Weights of a small GPT-style language model, trained from scratch on English Wikipedia.
Size: 8 layers, vocabulary 2048.
Architecture: RMSNorm before each block, rotary positions, no biases in attention or MLP, untied embeddings.
Training: a variant of Adam for these matrices, 247M tokens, 3776 steps.
Each number is 128 + 24 x the weight over the matrix's rms, rounded and kept within 0 to 255. Layers, rows and columns count from 0.

# layer 3 attention output (transposed), 192x384, rms 0.0458, rows 12-23,75-87,139-150, columns 256-319
[[117 121 119 143 103 138 108 133 118 121 118 127 130 127 127 137 103 142 131 160 110 109 141 152 172 150 127 102 122 113 150 118 108 158 139 131 128 129 135 112 110 127 139 167 108 130 114 116 137 136 130 165 129  97 127 133 108 161 129 122 141 129 110 139]
 [141 132 131 123 127 115 137  91 130 130 115 132 129 115 103  98 136  99 130 114 153 114 104 130 146 109 128 112 102 122 132 124 121 107 132 133 117 132 116 124 102 139 140 152 114 130 117 130 122 130 138 125 137  88 149 151 145 114 117 110 150 149 126 134]
 [110 106 137 128 100 130 123 143 116 121 138 141 161 119 110 148 140 154  99 152 141 131 145 145 151 104 127 127 133  97 124 125 137 152 100 140 122 123 128 134 134 134 125 150 127 132  98 144 145 136 106 153 110 144 112 124 122 118 133 123 110 109 176 128]
 [ 91 135 118 134  98 140 113 140 150  65 128 139 132  85 136 113 128 143 145 124 129 130 144 122 140 134 120 145 142 148 109 130 135 156 120 140  98 141 122 119 142 141 162 119 185 110 113 141 139 165 117 123  97 140 115 120 104 126 123 116 127 127 130 121]
 [115 160 121 123 111 160 110 138 173  98 134 128 122 133 166 125 106 186 156 164 123 148 111 172 128 134 141 134 153 108 123 126 112 137 146 165 141 136 149 144 102  98 144 143 152 109 157 132 145 130 125 174 138 129  98 142 103 143 153 169  92 119 119 101]
 [123 150 140 128 141 104 127 123 130 167 131 152 107  81 107 119 120 132 137 185 126 148 116 115 135 122 131 117 119 131 136 124  81 152 134 161 121 123 115 113 116 141 125 111 122 113 119 142 128 144 149 146 124 127 127 136 136  92 157 122 131 154 124 179]
 [110 112 130 121  99 122 155 152 109 141 137 144 146 130 143  89 118 150 134 124 115 141  83 122 151 107 140 130 146 136  85 131 108 135 139 103 127 120  94 122 146 111 117 137 107 138  99 129 100 120 122 123 141 100 119 157 124 124  82 138 118 133 113 166]
 [106 140  81 104 100 115 103 134 169  98 122 103 115 134 128 135 135 128  92 146 149 138 137 129 138 134 139 133 138  99 117 131 108 139 111 141 127 116 126 147 108 103 117 128 135  98 126 122 129 150 150 145 120 125 124 143 127 124 132 147 106 128 147 109]
 [126 140 107 121 169 119 144 125 114 136 157 137 148 129 108 160 142 124 123 138 115 133 145 143 119 133 130 148 153 107 144 134 108 126 112 138 140 137 167 153 137 143 101 124 128 120 125 122  97 131 138 150 119 156 147 109 147 119 163 132 108  89 135 124]
 [130 110 165 131 136 107 115 111 124  84 125 161  99  93 150  90 135 116 105 156 120 109 137  80 149 109 122 143 156 159 146 121 128 159 121 133 111 124  74  78 100 109 149 113 189 107 101 136 146 117 113  98 133 135 110 190 105 119 125 132 128 159 154 140]
 [118 121 120 152 126 149 155 118 162 146 144 108 108 122 145 117 103 167 127 127 123 109 100 124 130 121 131 145 126 109 139  99 116 109 118 106 153 118 118 143  91 138 138 145  96 142 139 127 141 113 114 117 146 104 116 126 116 141 113 134 116 133 108  99]
 [130 143 131 119  90 169 123 129 140 136 103 134 135 127 109 156 130 114 115 133 103 107  87 114 152 145 142 108 140 108 114 180 172 123 117 133 164 114 117  59 131 107 155 134 147 189 149 111 141 127 134 135 148  96 139  95 119 144 140 103 152 156 113 102]
 [152  94 138 181 175 117 142 182 102 141 157  84 119 110  93 152 140 122 131 228 110 139 120 130 176 142  89  88 158 136 166 128  91 137 155 105 137 137 171 117 149 150 163  97 122 113 110 106 128 129 118 103 118 201 106 163 164 100 155  95 141  79  99  97]
 [ 93 143  84 120  93 132  92 130 110 106 144 100 131 154 135 126 131 180 146 111  98 131 154 134 167 140 158 148  98 159 131 111 129 133 149  93 154 115 135 131  92 159 145 178 124  81 136  76 125 112 115 145 130 108 161 113 127 141  93 208 123 160  89 172]
 [140 176 124 141 126 107 112 134 182 131 108 129 143 116 118 119 100 131 133 134 115 128 138 135 158 122  88 101 116 128 170 101  83 190 111 177 134 125 143  90 113 133 148 105 117 112 122 158  91 130 181  83 129 103  79 140 153 124 115  54 153 148 145 130]
 [123 112  72 134 105 117 100 149 108 143 146 125 166 165 121 125 153 163 123 111 116 125 162 149 125 129 137 175 131 164 103 124 178 156  94 133 152 148 146 135 147 113 166 162 109 133 121 161 112 109 123 125  74 147 146  91 116 116  97 120 120 113 106 123]
 [120 162 139 139 151 129 127 143 132  74 145 113 130 101  78 137 138 172 130 199  85 135 141 160 154  91 143  80 174 130  90 129 159 131 158 128 132 165 139 152 155 142 117 131 121 112 117 149 104 118 103 171 120 137 134 140 151 114 175 128 120 101 123  91]
 [133 116 195 123 162 147  75 101 142  62 124 117 128 176 149 119 120 175 165 193 173 193  40 117  79 105 132 126 137 118 117 160 121  85 186 139 114 149 132 159 132 111 121 216 126 104 170 135 171 105  69 179 113  34 146 164 107 155 144 224 154 137 122 142]
 [125 127 164 146 125  91 155 151 148 143 176 153 138  77  85 137 125 141  97 192 138 130 185 110 183 114 112 107  98  95 128 141  40 141 124 122 157  97 103  92 136 150  85 100 172 145 106 125 119 145 148 124 198 147 133 107 175 101 103 131  88 130 118 129]
 [114 120 151  96  96 161 156 131 121 131 137 181  93 160 129 142 165 147 167 138 128 129  39 121 167  98 152 129 152 153 127 121 145 112 119 121 111 174 109 183 119  85 114 122  76 117 127 168 116 142 153 155 112 111 116 156 103 103 148 168 128  73 131 158]
 [138  84 150 131 142 115  95 149 167 106  61 126 123 147 133 106 158 105 116 150 157 163  80 108 123  47 126  81 161  95 119 114  89 132 132 149  92 164 152 136 131 116 130 140 105  81 141 131 153 160  90 152 133  87 108 139  96 148 147 142 162 106 169 126]
 [114  63 126 136 122 129 136 114  72 120 154 105 128 134 137 100 177  89 115 138 140 163  88 108 110 133 169 154 148 123 135 131 106  87 109  99 133 125 137 149 169  84 164 145 125 117 130 152 123 127 112  98  95 195 162 166  98 117 100 148 120  94 133 146]
 [137 157 167 123  87 124 108  98 139 100 139 168  99 155 157 148 151 146 149 157 162 125  97 110 117 128 146 164 133 161 136 123 180 150 114 133 152 147 114 120 127  64 121 115 130 152 115 180 119  87 142 109  42  94 131 190 132 116 154  87 161  92 108 117]
 [137 100 171 151 112 127 172 123 173 167 118 147 127 136 146  91 100 103  83  64 142 117 102  96  94 148  89 141 139 109 152  92 136 122  98 137 121  80  92 179  75 135 137 104 105 159 168 123 135 142 137 116 163 102 106  94  91 147 103 108 104 123 162 102]
 [133 207 121  42  91 168 131  89 120 109  80 105 101 158  91 129 143 125 110 148 143 112  53  79  83 146 143 144 152 134  67 200 205 113 151 157 142 109  75  83 141 106 170 140 174 125 149 151 147 132 108 133 109 109 137 132 108 148 171  85 214 148 139 164]
 [125 165 134 125 142 124 172 116 163 112 115 136 144 133 113 112 174 152 161 130 104 126  73 148 115 150  72 125 137 137 163 116 106 170 123 132 134 156  98 122  82  98 135 117 123  72 120 115 139 143 102  74 123 162 110 169 138 133 137  98 150  93 143 133]
 [106 110 140 129 110 132 144 124 125 112 124 135 128 125 149 152  97 161 111 114 105  90 147 123 186 148 116 127 109 152 133 114 114 176 112 191 147 124 139 142  97 149 120 130 120 115 155 134 127 114 164 153 124 113 108 119  89 167  94 132 105 151  88 132]
 [131 174  93 105 125 145 100 126 143  92 117 123 135 141  98  74 153 130 179 148 142 130  84 151 132 141 139  91 136 131 183 114  86 139 154 124 141 147 121 166  95 126 152 149 116 108 144 124 129 108 150  93 138 130 118 163 142 113 146 101 167 131 140 134]
 [121 107 133 153 120 132 153 126 109 140 145 144 158 161 110 164 124 163  97 112 135 115 154 127 156 135  93 147 129 147 115 111 132 170 101 191 124 131 123 161 126 116 138 106 146 167 127 176 124 104 142 138 110 124 109  97 112 146 105  92 110 120 127  94]
 [110 170 155 159  82 117 147 133 179 108 131 125 144 110  97 132 132 149 121 111  92 136 117 124 150 173 100 130 143 150 101 121 150 147 115 144 146 141 130 102 120 126 139 150 128 116 130 152 140 141  70 139  97 143 120 115 109 145 145  88 107 120 135 106]
 [134 115 154  93 132 124 122 141 170  88 133 134 134 158 143 170  91 149 144 162 135 151  80 116 105 118  96 151 109 132 103 174 147 112 123 143 137 149 102 116 131 103 125 171 101  74 179 152 133 123  89 157 112  84  92 139 112 145 118 191 141  85  98 132]
 [115 149 150 116 122 137 117 122 145 124 129 171 125 108 123  82 136 138 134 147 129 131 116  92 124 115 123 110 124 126 153 138  79 175 114 152 141 115  88 128 109 114  96 125 117 120 123 163 101 128 133 132 187 118 121 136 110 134 136 127 113 112 119 142]
 [124 125 136 131 127 123 152 147 131 123 134 159 155 125 137 146  85 148 145 108 120 134 142 118 146 108 104 137 138 140  88 147 172 125  94 125 105 104 128 130 124 137 118 123 150 117 118 118 124 119 112 167 145  94 117 112 131 101 157 172 109 117 126 167]
 [122 105 113 120 137 112  77 145 194 114  82 119 116 143 120 134 162 132 147 146 160 137 145 147 134  82  98 124 131  98 140 123 145 109 130 108 115 177 148 108 129 103 131 164 111  73 128 108 165 144  86 133  94  99  97 160 125 124 131 158 166  67 138 146]
 [128  86 123 112 143 124 120 120  74 116 174 139 127 127 142 132 141 143 146 148 134 134 155 106 112  91 105 176 152 104 163 112 147 137 105 103 117 132 156 118 166 122 136 140 163  89 121 165 104 104 128 108 136 140 136 152 147 111 103 130 120 124 130 125]
 [134 160 154 111  79 101 120 104 139  88 146 169 162 114 136 107 124 143 126 115 135 139 101 115 133 158 141 171 152 164 122 124 164 167 128 151 124 104  88 135 118  98 125 116 200 116 131 135 136 111 137 107 108 132 127 148 131 116 158  97 135 131 135 135]
 [137 120 121 156 156 137 144 151 129 157 125 121 113 139 131 161  84 126 137 125 133 137 120 120 118  93 130 117 143 105 119 120 154 146 136  91 116  87 135 148 127 130 140 112 131 135 128 103 119 103 136 144 136 103  99 111 139 123 157 132 126 105 137 108]]
# layer 3 attention value, 64x384, rms 0.0633, rows 12-23, columns 256-319
[[134 140 101 114 109 129 112 131 123 141 147 130 125 133 114 162  71 121 174 116  97 109 135 178 182 156 146 128 110 171 119 104 103 134 147  99 105 144 124 143 159  48 172  93 109 120 110  79 126 126 109 124  69 127  99 144  92 134 150 149 145 164 145 168]
 [145 132 122 126  84 151 133 139 103 133 108 120  98 112 114 102 146 123 118 166 142 116 144 112 161 155 121 102 123 103 127 102  99 102  90 117 130 116 129 152 104 134 131 150 158 114 133 150 102 104 152 138 149 130 117 117 178 131 140 136 102 100  93 140]
 [133 139 101 129 132 148 137 106 113 167 120 112 159 136 130 137 139 115 132 140  92 118 149 125  84 129 155 102 173 112 111 120 167 100 134 157 112 139 134 159 134 109 161 116 100 127 144 120 107  65 111 114 154 184 109 118 172 110 143 137 117 107 103 113]
 [131 128 117 143 141 140 161 146 124 128 115 152 145 127 169 127 101 120 118 135 142 122 131 142 136 124 133  77 122 127 125 126 131 189 139 163  86 134  92 105 145 135 132 120  93 130 157 113 157 119  98 141 162 109 171 128 113 135 125 111 161 157 140  41]
 [115 133 161 183 172 140 128 165 126 144 134 158 131 103  95 167 101 121 134 141 155 102 138 148 152 151 130  67 183 122 111 161 111 150 187  72 154 152  71  89  99 123 148  75  84 150 159  95 185 131 133 156  91  74 124 163 112 128 138  96 163  94 157 172]
 [142 117 111 124 112 124 130 134 148 137 141 152 103 113 103 143 130 149 127 150 155  92 144 134  89 113 115 117  97 128  92 136 126  90 133 136  92 110 132 129  70 170 144 145 168  70 112 131 120 144 149 132 143  97 139 132 144 125 137 171 138 168 164 144]
 [164 118 140 124 129  97 143 129 150 104 114 121 162 104 147 166 137 113 146 137 155 154 121 140 185  86 111 101 184 114 117 126 128 179 145 173 150 143 123 128 164 136 116 129 106 124  89  85 140 109 140 143  71 109 118 128 106 116 129 157 120  93  85 135]
 [135 124 166 223  93 137 168 141  94 121 116 134 153 107 114 141 148 121 115 155 147 114 107 146 110 112 133  93 132 153 161 119 116 170 121  80 143 137 123  85 117 125 120 138 146 111 160  94 127 158 128 153 124 109 147 109 137  91 115 152 146  77  92 125]
 [121 134 140 159  98 142 130 118 128 118 127 105 143  81 122 133 144 163 122 123 112 139 130 138 100 156 140 151 145 125 134 184 128 144 104 121 132 110 151 145 148 160 151 149 131 136 107 136 125  94 175  97 111 123 117 131 153 146 155 155 127 119 135 133]
 [136 132 126 152 123 110 140 110 120 114  76 144 167 138 117 157 117 117 105 130 135 105 146 105 122 125  95  96 211  84  99  98 119 112 152 127 155 143 131 124 135 109 171 152 131 131 160  89 186  80 165 132 132 137 120 157 150 143 129 133 129 105 150  57]
 [121 117 171 131 188 140 127 115 116 146 117  99 134 110 130 126 149 116 139 108 140 133 110 119 119  70 114 154 139 121 141 112 123 120 143 160 159 126 123 127 107 139 102 135 126 128 116 127 124 130 145 101 116 147 132 119 152 144 135 154 131 122 126 113]
 [132 179 133 134 159 121 100 135  99 102 132 124  87 138 138 158 133 162 133 134 133 152 113  56 150 171 127 112 127 135 141 140 128 115 130 105 178 160  96 125 156 150 143  69 121 158 132 103 159 121 102 125 118  83 135 141 118 162  97  72 151 165  96  89]]